From a checkpoint of a small transformer trained on Wikipedia: 4292 steps.
Each number is 500 + 40 x the weight over its row's rms, rounded and kept within 0 to 999. Layers, rows and columns count from 0. Numbers have three digits each. The size before them is the row's rms in percent of the matrix's.

# layer 5 MLP up, 1280x256, rms 0.23, rows 894-1107, columns 0-63
096:550511428541507528496521479481553507459451483419377496452481549491560468472504472468579511486535504479496541467503533448551495529512536550516457532478531438488561459497595403531501599477515475
105:502520484460473457448502469514448529493533444555486479524524540474515536563558592494488428493472469483525457469554480559433523441520455498554557538456497439460569480566512512498547467482484467
121:463416411509487502434459548489506542445435486498513505536514476560531447528512523434573592568507505525467488521477554534527473500502596531515525558479537518522537501493474411508518531530535473
103:397520539464479465516428522493514496432538472461517472559482473408523499555494562490473519507560507463443541475569510462450452552497412503505529534478578493505529485471526498451513459523520528
120:479498454444462496459444515551449437454555530488484497515551475589534494500466550473454519554464525559493471535484482530471550473558524535476445462552437497584472571518583540499459543465492454
097:551476495447491496521504473596454529503508518478484465477545450501503502478503517463473530515511579480457487487573485443482454580453536445497593479449419497553518403492475460474521506511545532
097:499461498539518410559497570441558571496476412476551478508513561551516565506539472463517495434443517493454430458522539449448567532454433450477491555441551564498512495501525461533443524441443516
096:476547499501516505457468515375473459436476531505511478489490487558523443495472486553565513550561448530520547486400526473485508487478511418506485515554496438449522485466486479539466575543546502
098:572516478530472523420440498469497537516499460453516434450508518466534367451466488482570474473501485533430551446434420478460506500542480575536496547506483378489517532432491468502487537543520491
100:509482489594526483586482498599532509506457503519511524539517477515485431420578506509524502457504552501512502514585503525531514498424448491468551554492473535499528475539496551543483427562469468
105:554542422530567494514450522464469524557475518491549596509474527443425513533526498500447501451448525513481403492567489534507559473509554494501445513579494422395563509490507471462488550491503531
103:523450583539531439550442568552536543483507500445567501448495474473550480397487497550439482460452466479466491515499528452453487475519432528490520464577498558506508505470500482564532498505496445
119:511473530502469506473447513547508543527489541514529525504532497450525518552460507472471481505502479461437459518585535563493527578491459480496483385413485567527472556514485484537496535414458505
097:497518532519507534531522481503490547488522485532471407509462507571543501505570452452493459491473520496477517523466524589454504440540547418491506512582497548483509510560568520479498555483505479
099:513486489436440452553419471499454524488477522396553549468513521464461435513525604505496542471447485613457462423467500484419559526507509508513537529553455502487586484495462465522536518528504444
094:495532453499518516458447544518507498522455515479522514420522495478438518522458533519554535531479509522532473469459439417461533488518509515521541508556497534538470368556467535470469566491534553
100:549552487549517516515463535536513417510539582558465528534491512500521531533483568517444475473535520464535516532459537513589408462489534431499436463501481494515510440542513551425458515432543426
096:483563522465526479500482522506485503521545538525457558498514496550441481581566577505479495492515464515490486489550539434407525479440461541451519541496530611556523488568486500484514483460550495
100:454540470591499469496513487485516446540506492467482537507491514539564502478536466508468488430532434486547565429541513543546443457536515518533510474553501537470559424438450453473417504481511535
101:499453464514521496558546435446456461559435548496456519458467492591471423497537554443467485540515544453527516471503496556498485496455550559487536572411474486550554442537500479497465509444534501
103:563542557487549542472548578534484497531465447489509484448538503497498433514513519418503531479473459453522426470528451488511519526529526489552550422516441535467501486469499529510511444476471473
090:401510517503522463541494603478589466526494441496516547478494510485517539469482540452483468448489416498572509522571534538477530486539515436458531514440462504436603508446516525487477459448500503
095:517524458561473483549540565457463493487545515518580470514493426463492507525439437516536558507577541575454595558543553422512504528480522483515416548522490448526543526519494507478476478574476476
093:528495491467525496467516568535491487465377495462509572557500492499442501470504443479504479511560524476573472516495455512460488458527532431436499447456518532501540566541549521477604513517497508
093:450533466520440501442515464476473602549571468566476439548477461465562509485483470502448498496446569475487508485505517479567484461481561429442544450508449490566518514588452537568530487537498473
108:479495499487528504513555502491500496556492492514530554472468525461456515450477526543448450541467519538432523439517530431586486448469503516540526483425536545458467511484449519517446523433459506
102:519548520503452523449478449544474480480427490538483486458497480512515466551475502489517456515550442527507558553517454491467510525452579493486588483533506510513519501505463512500469432452453513
102:456504516489461512471486525547532495415534490532537470432516510507524485515406530463525544558483480497472513425468519528469478436475455541470527473453505546448565557505394455505543497514462524
115:494472485500501507504526505427478509587484510483515537541479520523515505499536589450444512519468470518458510571494459495582461463530488558521450515456473495569563443627476470476498496521504562
092:512463514484507490513621499517486453525462518519476536528538472455482533584463483500493413444474455509474473467513513523505499532456460486513479512569497465352482497483453468454462544511520517
114:520487530499475489504547499485466432459574585508439570470456515487525496503531474431488490471460531466547531483430557475507490524568471536512491485529520447488536504501533524471493570532479571
097:547453466513545492494520519511530473441542428511524485435544475528536536577471531464442551505428497524456429449534495471512491530441471466483503581543507514457502538572607496461556490460518539
105:465476524499480533467570449564562543499519508525490486490514526501397478480472520530456514472513486469500455494463542435580594577479465442505479474519483511485435448442533540477562551524502505
112:533550541484524508457519473587548502522508469492488475372451465530462470474568618496453542439528433560462527454527525539537534531556508473496454470419500497524563483473546471534436542472449502
095:470523499461583539455529450589583472496554525462541434463485488490526535583532518460453493488491550465533477587506569430496464470499493439438571480536603483484512489479483573442498522506479526
090:473488541478491468490504484532574495482522473519542521505518468465464551538507608454517540487447533478535474474543474521479554522489478497516600508491424513514548592484499547525522433488505418
094:516459537457489598501447515478491473521514539492505501503505457519554607591483577474559498531523378557527548456515500550553530481497475536521477490529492540471445521498543461539502522454597502
092:479503528527417512520563529513541474574467520487438507526509471506464520491467541437490485466517470553581468555487502520464433504472552503434551551437504523500510528515467493502481537531488563
096:535579443500505559513543512474528550450537442550473515516500499512499482525511455494488600488578396570477484453588563473502544527531513491455475576461455451466527413509550475506457592513468508
121:502489464508518475400522475471514553536435481492434454466504499505462488463500543478467479561500439549486539455539558546541502574548485524475480479496508483496489522542524413642462524576438501
127:517513549537550567489483574456413570576516466509506503503567533435435444458533511516503489526500477524457482426510496455492533516510439450502457508540545498512465537488452517524498446499475472
102:503515470467364601501483500495510463538539486519428463490480393517474570588512496457496496527515450569518547427459484487447512533498508505465504494489499534495526484526494554495497492470475523
097:562484526569524514483502466537458511563487462474511444521458474438542578544473472448522513412554522462434477435488537365534493478510450522554499469574490488427519468486477464560471532540488546
106:560542517489491457540546519521492540510491529536541556494534470532482485492449433476530584463567574526510439439472505542469463519449537518515509513453498579528468433538512506531512532529497486
087:366451486452601473517493523477528478450507467468425422550444574437517459483515511492491498532503491517471575583498505583551449469531443489459468429485455465507476570511516563495486529468505498
087:508500545551525522472471493540517522506467509542560458481439547533464506503553494548530430530462515527496580520502464555464513483517502483443516495583533526491520516559525521450481570545491445
100:568512467489500550527463498511420506489503478465534541452515497502546468493515565439445506453454521480392449449512556488527520449514519565493478522576488514495521454507526557517537501497485492
095:587454510517499534497508491487536514434543497478416472515510396505537507501507485469483492445528446488450511425532510458482481515534480546443384489551526451545525514584479508502522447393536455
091:462519437432501466548514543441479461528427490489524515498504587527517505476449552517513606474491502491497532403498532380456534547505454433487527496553476487494480437433480501500473533509580511
101:505499543499523472465524457512570517518511478491541494540531467512403454497479534508495470523507450506445533448482469490535528534562538511518521394484555506513588517532555464482535528502488579
097:517536541530548477476469548433475545531390520510536438516522509459439499499493472547497476525497460453472464435563551501480445538506536459456506475432454530498515538424480481496479548551421546
124:441438434484463447454447432561495515514528536499553494468531539476495481560520491540448550503540516469507438516535495550532490519534472499583457580478513520501488559524486428599476552554549478
095:472505538587515564443531488481463430483551522501547454585489542511457555511516496472563504561541446484513556500476474475538563542497561497480497479573497495437500512501461527453482493500451512
113:529516509454528536443514423434558587503518548562526541476481454462460497477514567495480514476487553497459503450548526435547562436559546438583456495501541507459522561529527509506515507541483535
098:413456435460486460511421495469526486488518517491492521458447508507510501577539532478507472484491525516455445470548567533474502517565445479558527555521497515441464503576497526482545528483531518
095:475490485512530486473488513519575553489519525519445533553425538493549524496488502454502511557516447417515497533427528468420510488527500519527462465505539497455480497484528447451544389497505507
111:475469468473509439456457526537502539584571469453540528534544454562515559509428473510502563536541509517439567455433431474480501510446496490527436481536450516454461547514563542535523586488507451
108:494507445515519504460414460537563462527597495541478410463490493470557490474564503475507466506448490480478456530466529502495500408532502479498448487513552631468520427545536460554510490521541500
094:514458519474518458473468518496450509433512465453504477505525503502433435483476449447530533526503507568433568509485459476580522491555435485518483504536539475571484563554473524547572526458505459
102:491429486463489454528542474563543523564489526467489471431531461593536425499499519498536518499453521567518468472538496532517387488440514529416529421486544447509574482557507475476567504486536471
092:510510490494553470479456510471512538547558565528486551468522522509513501470492481544546525533538511523483490547511500513471555587453494476510456484565514462500531488491487470506490487565480499
104:515498509497507543514547541466559546433453481482452491477503465407526416574425478504564410492449502482528561465477425500529505512526430475522524505465476502557468473538527546579524491515472523
103:495463497512445513454501552535476527494541517542475515413499455456473484463501507520475517543510476523501499446545508535449490437574462479467482545440570506478460480489492488544555536529552424
107:514466526506467541535439436522421473578517491481476524429528490511485475509547515551459518481468480506485453475441519493490500493534468392531477497464460551542418451497527452536520423429488476
092:442467494575551547456474584527487491473511539488432497520469531485462502475565507534479522470508466474517491581432508535438505506559506496476497492518515462541480596529553514520431462520533506
100:507526443554474438468507459533410516450495488527468461443474532557559442474518484502530501565513529551484517497583486497500477459521456471556437552491558520514558563513558418513535573524460501
100:529563519467538481519456455465527529442519505519465480520469421507542529569498445556535538457453544496467448444573573473457498529452536383484419533490493537457508539487560538530446538541443524
102:479510501539525444502507464416450532549501474535474508469547460472557529498505492547466523511507577498497459495559472579485512461508515469475493468538459547542541442532566496453516431479488491
101:496506444501503620510467463462521496475500481447518487488452489529531413541466485492527506529485567515523512552489475531431492520511502487439441432509427485548531518512508523475483517468464468
105:520551520522484490518441461512499454526537555467436569527533497411558426548523429469526609533449538481470528493551444540528509504548443557491499554499477540416598522554516495503468438492466455
100:500554459408541504542486545488510479467488505528506506562568499498448529458459471519481484442506521531480509543468497454482460530509447511465474528514462475492537448500574520505521474490492524
094:518515543485428489513476483451493554460535499458565469498484526507464595513509527417444539410486491523435456470599482497512563508421509468590537536492495504483490464528539510470544508544534505
119:533466479470510447513463513479432477523488494541574512509546517513477459513528437524476599531475481438466495602496486505510379507480537502513576589574485564549512512403533517555494496501577407
107:533449510553579471503456438507460503460537512486445531471515473546589489510515500535434544463556504467524441532443526520442488591543484606447525455504503532503438482570465479538528464521500501
105:477545524515448501504470500503467573490562474530459410499497531463501425516449465495575508494505519479437476491529509472443499497558531491498538538489503564480465461540543553521535546466386447
087:450481522488602573509534557551531519428494528512526534467529496495409513479458568543536503533450557522467530499466536413496495526546532519492500483519540435541513576524520529534474503506464483
110:451434493517482461449421565424531519597481531520494453533503485577508525496530597468515463626487504429515522503496471525547464549505590552506467528532566518554558436456500500438523477437511492
108:487500476515454494526506482551542506551536542404444472527516487491548533477542496529471457529423492561482458421530470532531476527551451443556468438444467472538616482554536552455482492497448532
102:519442537441467497445473484523514526531515521548528490533513509535545488484512481537493463457522541544533507474498471447465548484455518477550476538510524522517427486543454483446581534515465488
104:525537472513553491534488521451595552519506466527506545451468469486467491467480455540445431511488632588438436394485410482461494481543495437587490490434492553486527555531567458485471485558501495
109:581485532424499536579518433479551423489537469524461485468495493541469535496556408502484489482488505526534518468574555476465466524503471514521422476418547529520395515477545510526489494480473461
110:448529510520446528503381450536490452462502526458529440498550542472552500499505526473487573500506483526459479527562500503478445589500483475488486499469494515569515475491499425520467458476555523
088:516522468522557524512545518463460520531501504534625523523584472527446489548436488542540499493426580504469452514542560368507466486472544566447510497557462413546519479537555537474513513477486523
097:500499482498549456536495471482521474476505496444487541527514455519564438457446567533502456460473478537455552489418542544499527545436509497537509411444484539614555547491555439496567629528487522
093:520533531513489531535444518467537548490500538446509506514525398507437580457528497457495519468451509462498525479591508510498509503577515452548428443501419536501571461528534429552544437464488453
108:525407485483472521495467536523448409450604441471450567407524503513465472457520516463539535487467540551521495483471616470501525541555460544529535555459475522592521504442479546490521463471542450
100:542400530497548506514460487496511466565523421565453525472554531495472463458461486512484482440541504533536471535559509477500557501506493516567408498512561538517468538492567577489544525522473558
071:457506498475500515513530509514568492495443487533442476513523544530475505515470527485530551539490432497494500568482489511477411479499473494491506533449427575578507479537448477547499449560472547
097:468470478553442470536524503538478533523490513532495435444572520527479545417455539412506446507509490525491545493555562551526489527525435453496515563527521432441596442499531486490526465503485482
107:597511506531476498492520481445546532469545431530527487430470481422515509497541558507560522463491520482544463463506525405540525457446519477488556523497500482538508446486545532563466531490497524
101:522488455501520518488452509539469470578482431485510598509542421524410495574488564441519568493510481532459478490557528438506454525490500491505516525405449491541575479542551526545534469498554463
101:474420458503513505476482508481527509454491517482538479511418493450533507382474494472488564470517483478490500499501503520478538521518417516464544538437541436569498536558494411498450550528448510
096:519491479512472539552462491560470480519569472563439581493554465458498479552480546485532530480488505514489434487471491478486523562461475484526511495497453551502428451469496508524528517471522496
097:504498509571563493508542557466579513467482471449535552507466526459496460468506534607476524524475508550477532470485409445463471556524429541474501472545448505495476547523618508476529518549459510
095:585528437565495472459513531545459455458501450508496493513493550447581510468463485511488479509476554507503474454439537510467467484551429569472531493465495561440442562446584539485456459562519529
102:545533524561529456513501458518537512507514507569439518452483486475490503467484528523470471571433525471573537542468518510478494533488448529545528532546503527467433473509496465481509515500468538
094:434519538555536466477536575476482495529517515524571529523461513541575538483513362493519504473516540552425464402469506517541490489484496456499465512556519546522500501550531517523484486525504433
104:476491542462449496464438534499462491469487520547493488497470482503553504482467520491530441526443503468470428487566462461554502571518531478496505523550511520490517478483501540498426510487542477
101:522464439553527625553511503484431512442497460525471501423527529461509581544556464503480447507514516488453463566443451477524523506526540511480493526452452520493581456495464508484518563494489526
095:510497491495473528503483466496422425426528478469478390506545477488480518607594495529462448509514439478472552491544503475529451602471495404504544515506465584506476492464499539479498511597461488
107:474437519588495489450448520401497549464489476534572448429460480513468494521533563510515503570512460496435438573584450529475503505513473463529459505509563575428452463568483443587502457486500514
096:476542528497521484481495520515496505521516510449569439411507497491540501466441468468449474501471494524441504497529609523539550478525573599533481518480378520530471495506524512473459505474513510
102:525485552488495471509539511486448503515463486506536522541506520522491452536451486543478520432608558548525505470477514447413440555510484497487460520550532485453462440453625501520454493524483581
119:522496486561577547460517507491479504556545575400413498438553530490467486483533487458523473512514518470496547552475493523550474420427509540540468512500490514494589462558475506523562541464431488
099:468536476457503485521533550542501474492533498525582482462478490515495523491540512577517514509488420443497477551484489424492451547491430497462567521535493515477505522471500453562513438484534481
113:452527495470461485458526530496536547492429493445530532470523524573451476568491402468400450475525516534455525538522433473468443514466491507500399497555572503497528506544526453470510493466519489
091:504455451467631467569485511495517517482472484504566507491494492511530571449510480481528526497460451459471563499505514407482450536444515512574469547479564471497546481486515486498545425476480495
099:549491546453516442442540502494492412535499562451499508558523434548512498519455547484476508518444563516513442426538512482496484458491509454574457464564514515519485467517501506447565537504530477
092:488411542448531441517463526491503435493528517467518508423565456544496517532518512510556541456454493514487506446494549535526502514549519540446498457517595540504503488472474507544555510464480534
101:535499559511503387479520482494462431472518474540450452493514513471507529475522449480510479483494524433471550422508486521543482533517518531506531530545450531499467509465535473482413543528525555
093:429483450513487563569555494465480546484434508516567492465509493517509418487447562552535458481497543469483515479512499497517553546471448536510513487412421483536544526449533480561528483552492478
101:526453531497497425485464499490578491462513493514571482537613510500439461503470436545451559452453497461503445584486522502504538469432549548484523523492487515535505483521464470501479542496454509
110:524515469486428396507455535540591583477539517482472451529436530526541373497510560444538497531511573531499494454509433468480501514454530502522457472514495588389479511473471542492583468442507565
096:459503580504514516539446494516500489463476521509546498495526451509431492489528453496480537526468499482439524481535534450446437488542499491566588534569521520489496487473468501536534506445485577
114:493520580480493494514498463464504525474498391537445490468609538440499480500550523459478495418487480474428466554494516499594503509541429481528452501508472479527502490405449404480458503506521513
110:525482504470383466518430481530489510500491537497494477478514518501553550496417495497560506498493494527487541508540502444476427446509544566540510566516499527590491445509505455490538618451459457
093:480517485497471497568517545512486514567566489544488500486572453454553502535500498478501480446521574581568467479504511511432549451509395516514548433456454509511534464561438521539525581554527501
094:581465478511515505580513542502514520458559485447438511535565494509487494536452468513462466507567534572526399499473518498454503434432501567545523488525490506459559529507497562446504490532519541
100:439485479483492472561516486529494527556500572475385483487420489488456517495545481503560490441452494478512503537525507475531551540528521558512501497486482471463497514472449452489455546485552482
100:453510486498414456507482464498448560459483486444514546573499567517476541534461509522456512480498423481440479518517492495522473435523492595517463479514505493487495563518477525482435559501531491
092:480508544562439480465456508459510491526454487537489475442528543444523495466503472539463526525521476562487502519474484518515528529480491451510487526478520549495567478501485471435528423490499418
094:506453490555437471476500539446472534495522435485533495415547529588445475502405569391592484560507453536460442520457483476504576530444518518482577472502513564533556450517558486431472471550497513
079:527511424538470472539461520410493465471458508501453548527500605510435557490532483518543487398478455523573471534506493535550497479435523427519505548559468514523455534494539523487379534553554505
091:493509510488415594510540516477423493599470545433536481506566543473475496470551569529482497498472517496542526481429432440545467526480466463517519529578498581493514533507471490465516521553533569
097:509503485553493482489437511502531473498443453443446494529530461564499487505482490478511464538520517470528494464520466537441550470478497444533464487509542527527521506465617505556512461484499498
102:553451509548561461554456526445528486499472473461505543560530491475499524463515457428497428499511571478557407504562503448514511488455443499518532475569444625467527561530556505466576580501462529
094:453530495468491487510555470510546558587468435481539462593560499557548509521557514489529530496436471463466555550447501433461505534490493436463529493470468507481577567517486437493506580467469526
109:523562517501506558468460450503499563513543436479484430546474517502462523485415458462547526456517625560512454586450470496495438509499526460516480457501545502483472510489499501471559489497500534
084:461532518527539501490438519495434501472456441465433449501488440514448484460515460511510523448529512529556476512455519374499416496504487480521512471535450531526509471501510512521425499501497458
104:458470497531473481531507494514490479513570509535547465474439500525542530445524493500604456535442503517498555510538549493504467515556484488524431494477528511579596492517544542514542555562498532
093:498517493456473521433485565433491510527433515524522556532413547539483522482497473546508573526475536513483458539482497510519491535487508455524406546519499529508456561465510470468532453411500516
099:420533483503491507573552453559477498523498494542497540508527491460458454490483475521529545489484445532483575547478478495472483438507521487491518531517523378509505440461532462481557504542465571
100:457498480568428488464431542499511491524562538564479541506511471580563443538513490554511506543483561538497501479386561461527482478494520506573447401500554579470553535467468488487494507463518515
097:471497482525463468488475496525514458467477520521533505503542484507532502583506521525519415458495456511451471480474518485537548531551510465500480529543526425542554487458500493478513461487464500
100:540509484480567547460448477481501436562494488512463501484553519520516504492510509473487523549529524529502489506515433425476430496524521502511537456519514497562555458509525441425514472429445507
097:514496469547470464525478469502570463556551461474488499500480419520530479593504464462464520452485527488497459487570551500500547495515456546471434516516532530514506426512543478518492577462536508
097:526510536582591506489555518496485510496499498521474530542541403450479470492471492574449501485466525512497479476513542402567582534525510505475444568444540482489521528524492489560450501607486599
103:535520489534520499464551533497562478451490522475501492556527499504542516445504523532540524487524526452485510527551514467526542438513486491524527506569584511428445544426553525615457497550449501
095:452451512450560498532516484522551470444470510473544521539529498434499437422514485512483540415527524559502512500519531454540552571544383456501509494510533550572535561448571496493493506567492510
107:532474482554473473497558521472531582505470457466435503598480470523438405524482570444481563522465540510516458486494488481451531535565436539453452511445495583538504505513508511460502522501434452
100:549588477478441515462544568510466481487486560466420478432516411540512535454527500519487510490533496493512445494537456487493531581432436526544508547506493498502491596508492479404528469507451566
099:532474511510478466430457477497509501517468507529501551445458523497543514531514470517552520458462534473493477478527464498468531521557541493473439515547518477454491557520505451534484502450463488
099:502512433544522461538463511503504496439501469489511525507522509545563548448506497605476514468493509475510422464554544480561545509429489478465523505478504508467589481496467495447540498463394566
097:478513556535389487527552497425505526483528525390516484385491445494488524539469444507549469450529519534501516530506493487457485431504488493504485535567476496459511424502570519491509522440505520
103:518479539534509436523479486472525570539514577476458515452534493506509432501499448554491515523531523464446489581548473533518448488470499517471556500528501469490459498556482459520435442521491479
105:525568530498517518571545567473525482506599538563428450458487493525490521508536430467475474484506527506489498511556557456496503503527463522515539469503437496594513510495466553505538480542546468
098:526441513496441487501533495487509524537568478569528498492511448479532511530426510408524496466531517580480474496479547506464426592514575537533471477509519542543410536545537490523521509513433497
108:512478501522536471554516527461547478532553493506475519508476453557523468465439415503467539484519543521532464464543511550527487456582501430506435513522567524520578488515580480499563563483434539
106:465518459577586447543445506501523528471545486441481469466437459463509435480536515471513575452519501467448519534460551471504557604555451497481486460476499444552598494578488490567549581454499431
096:493481541504453502466483485454529465484454538523491547416543423487430496553484554503497515479506528526447458490476508366485495521522388531529471532522544520522536485539494438483510571479543400
092:411517519472351467575559491466465445529491472522535555515412448520514526533501538489564518480445493449622539507463489532506533449476490498508514515463547559483484516520474455492496495465515459
093:473510487564475483523529471460472462579433512518523510525507512549455511566505464459527518511542486472533558547425557464518536602529468537546507561521547549497459475486567519427439457512527479
098:457477548549525549485546402649529394533458529512523470539571469466553477454519436515474507491531533482486538496516487561535503465496479495565500455496522477454541480534505472523458416491483477
099:483490498402520407472447448535538543470479499457525533498534536492504460500482492442533506449559473488472336502564469521480519492479474529500479484493512482531450447546526556531545543498495512
103:507488438535426473492471517478439458467454493554524464490437478523550456481533502513573502525515539522478484520444433434452456541438472522448482540451463511499535489482510441485495548511444440
103:461501553501584478497513446502536538500524496493545439483363544505549464444428452502540546464496489511427513517450560495527525486498496495524496407437536475530507449501518463469508482479492444
094:460465498483486497424469496472504519493472498454530531547431451496461439574546558503500521450490542507480504452500508579504515451489477531514496510524521570516494472521464488452497540503511558
110:487482452504532475516504556483551523440441503491414482504542477575547484561482444541453479490553487446522516527541477469467554521500432404527535473484518477418536462438460439509501503541579478
113:491516495513488492523468481518520531430533510506470488500466496485522543528384537489535539494510514520508475488514554521515516547495466452507476519499480496447604566513539492561583544543475504
100:438415526484507492512530526524481522484547471503442512531494494546490415446526546506503477516503447491574495531513542519470461460448555517465481506400465492526581582559513560538563511503482530
120:479485495468474507544461477458487541529449558525473519462438455460505609536496544559536512469470456548461454530519515463487536484502505540447443476580529584483508585456540443524563519495427433
093:482469474457524437505462435468566508515482472497509540489481485430528556528454403453528580468511486460543521480526462442494475497513544511478482544522544499572501476450493474551517525456559526
111:476412556524488528521544491537513531464525418542531526475518549526497503467457505442516479495453479554495449405551468437492537579579462519480449474510477536563497530488482514485522422523473452
096:488517546469502492517485495532522463511521538494517582502527436505432504469453474436511544456507576545539482503500552512525526521514484546480512507481437528519486526466577476506531488438493492
098:555499546511494497553526585475474509450474506492504510469523467479532471440555531563460487510434548532499514430469412512481433516518499572506512490494493422453572486495487463462539505540461474
117:484478496447525489530488493451537573497545477507564517515446453501572479544554553542513467488507512508487477478484457527496450588444457450460445482464505554510551545472529530510530503490434544
117:480475573547421455505519449584492498510485514480513502503539483508512457503508590482521622507532523500351501473480498530454514519576416470507540510467532399432528467456501455521505509451497468
098:511486499466504528528475426485525489456429427456543583514499497475502538533507446477556521487424434507467420462559496469428520499517447553521506565585509531481574561550461453454527517513468521
098:499435564487592519551530551482496458520461477536484457452463466456522492496471473522616532517479398453476511482553487528537530516484491520474458508424575579522530542517508591548518560481497549
101:455540528563601485513492520504417514515536565481494481562585467509500478559492489432508507448542503533514509517388553516431523510535467478481516533465454496428542477438530517524512531558472516
086:448468523414549467513533540559484513528511459530440516522554507471492460531497545559516538456485491522497477529461455541568466323532470478556416484502521445456557485519541510561506472530477457
102:534556614513458513514474542445526497528528552542523515495473497497471522452544470462485491517529482546526450462533511552479473500465539473384574468529509463482494541469510434489601480478522550
092:506524482550475517504492561427484410454479446530451566467434474531529495538460556555431492452492583521448510501462463499551539514474452514477505467557529537544464532576493537498482469457499527
100:525561561559504510472553543518498564526429500528522472503463521474456466547461534516521535490459483493494509457463485519513547562465517495489482432533572502390518492470522553506546457528488529
086:465475496439447584530489458530493518538480535520555536520455518420555532490554467418448431482495440438492506540531524507528512487501454506546480441459490583546537494497550542469515496549497580
094:492462465517540413485490432478489512460611530597474468501516518565467473477535470467462498506555495478437578492537450429494480528522495491536472474475453501553473517410580522519416485526527572
113:482512514542557502481589468469540490495561459454414516470486470496533531509510534557540486506547449508440473490487475589536550515564401511465458414562464483502472474532520494521427503474442448
098:493544505563545462483508507464492452542512541578490584476403550485445467504528527558456494424472579517456455499456456515449528443474473462488490534526479504563460468502522391483503527634530502
106:512496541543493481468520582566523576518465475486525517447477420456502483534529505517523488451472484539518437472478457464484524559525564494524498460448492475514502507479472384471457532432460484
100:408461476503431516451481461453509554467509539497537508448519534513469529488459521456514469505512583494523490532495458490493527531539454483448492451576522523440532429533557563548507503538465459
095:438480514560458506492514471455505540502471465512493526481467485491428531470550553527531499541567502445511482498478526464479495526455540477509454447471545549547504514519505478503490531517516482
095:448458508553556531471478521519509417465555474524507550415473432378434525506465531478452525476513497561522446391513577507471529527483477463529453516531481506450594532531554475531510466469550462
096:478539474449573556505462465511558536490453503549515449492422493452489494482449555557499519492505503482472505430505497472508464560595532527507546505554507510520498493499506441498544488434498539
094:553513489451466395507517486479550530470483486529500500539480505552501499600466550482485515439436557437516469533506487532516445463533520521543514599447484546521528527514467443481556448532490535
097:486471523533470495505526465570469537552538492489517531480523503430484483572440542545467530504472458580526466514518565547444542449475415503517498532457512505447496495428523453579509560552487430
102:504533484512558535482505513444502521458462558528458500448516485479515530415523533406488480464552577539524455474593505511412523478519480486606512480456493502535535496499460584535521559497499500
101:565500511470483491472577505465520448476515445503542473492490529536562468516529559416510483506474459470499524574532532494482594561495415507544451434444474453524468487473516509480534500478426477
092:461479554460437528512480544535499532491473485510451522528531518506492516475502513473517442487586561513479510550517461516508508510441496506497517513535489484553519529548509490538485562553437491
101:476436410478442532471525504476469493528542495492530521512482525549517524572530535501445520454456499564487515393512526453459530487470492484572424496514425555475558590571502556437515539484529497
101:516484520503515532532431532471504490531496475489503539510456529542548466531416490505488513548476513511499411646492543526499489497485511541483490541453490526522488506482457491517568544482511490
103:535473456438454516563477473549457478534494489463450491504392534419523530468490563482441581442508600477472491501448439490512537500521565484500491437490448528471487558494397466466475421511425459
096:452513477454563521498534566547600514488510501517512593556461553548457526545439481442468556537459592495514548454497555439521533422498488495501484511587482530534526487497477473552468454496526508
105:590502504550485536521528553481442469475495476480521577433456443491538585448550502458464487471506550509447474552468470504489513553515459460545505440472426478511573524462538495437509458537447554
097:475533415487553460554497529461457540513402474468487502498482510466468499517438505542514516541504492468436562517604453488484512570508551489576485600537484516401535518466501497480507498542443406
102:418499455499527531518503557496532515492506545509464508572528475495502493490555532510475520442549521517576459556471540472529495527620527389488528468552442450526555527523499435522511451404471521
101:453466520561572437535563501475564430532460484534484491511488483483464490557481527492504496433500570549502527487545549535531532541490456426477543517522488482542564448446534453502441502542531570
096:566502444436513544550492490532496497440501504499451453554524497521520491509519526468455473403545479524468488514609525518559524534487470471514474491458510514498503459512487441509527522522506428
104:494460510503545525431451459499429573470496513401477451477446513489453481492499454557496480503478564581473472504488506477533509551528436513483526488517506494524519513525557399524520545478526443
099:548569478566488491515492462529536480539477478444530446556489541530517480444554505492479502567526544554525524533540523468519534572497431518464479534523443452460478556500545493549527519516531532
101:595487516469545481554478518435520537505476517500491456460553562526472464517530412416500465520483447560451499531482476493467562601598425479521541540501532514549503460557509457506519501484487516
100:536536496537492473511420515484493555509500511410488479480433487486434432412496485550525539553511455440490451499446428456477484598468472511506566493439494477522447416523521465540534504467478524
099:547571459492484444533557485545548492499522512500482415444434392544559550516482561474500534516539527521481542528463497538495446516474518504542505454559493476477511439435531496456502461474484428
094:507546578478495502431454513481509565550514512470567518472586479554510464502477547497482476502506574520524468515496492480465487502534465474544494440536479521446479474492474479493576531493525498
107:520501555551460565561517496548498557502415518454551475457531539529422484501415458428447496481536465440578448554452578457465500517471469509484514531534469451521581542476510497596485565507490461
107:546494511561466447490508490452465528455446440508461468506598474553496554491539514453564506544527518536474469473572475499496524543471504525457488515494482395516473452498474530503474536466468524
107:448577473479473491506446525474502460460458527511514437486555504513516520558534536518499461530489509520470556532499508441578505475504543477495485478489559458486513426493506513502530533462523496
118:507465491447441521449517502512544583476479454541524492517478482567504525558475504485474483484437529483467530550503540509462496563543441457527504518479435537546524430476528562486510453520443490
101:430571417475556450469438571560489503519449497504467491507494478436466404496541517483551527544507539475584479577511488559436515499542479469520490442507465489503542492465468515462528462450518456
104:509523515500571504496528483467509540507561502487513518475455450501476514506501560545446475416515485484495445411473461546518457435447490446616470477436514522483580448414509525530459515571464526
093:414476530456491463507495455529525458519478551549540514466506530445487548500510521482452439446494508543464546517514440502486457500493477468529502534489496498562554536474471516435488530491487522
093:474523526454407504505470554506405524509603503482447497481505486540501504517466531429501513473499519488525476524526468519474459561526499508539459471529473487519421564447538612514493540452457489
106:501521430472505540497516477545573519481492408469494577475399545487501477501500595452506422542481482508492446488521486499457528421521444448473578574497509545525563551519558532508468514467517528
083:463527546496490435535466476474513458512447543590490516473465464479586517548530479510470573489498566526560503521545487494483546505488466485514574506511462453501544466497448413476510506511472476
098:403473501490488538552536480495470620553486486459458571499584481538542483486466437460477556467523500473479475498517525487540476509544435476445491482494509401449615540534534514537538495524458511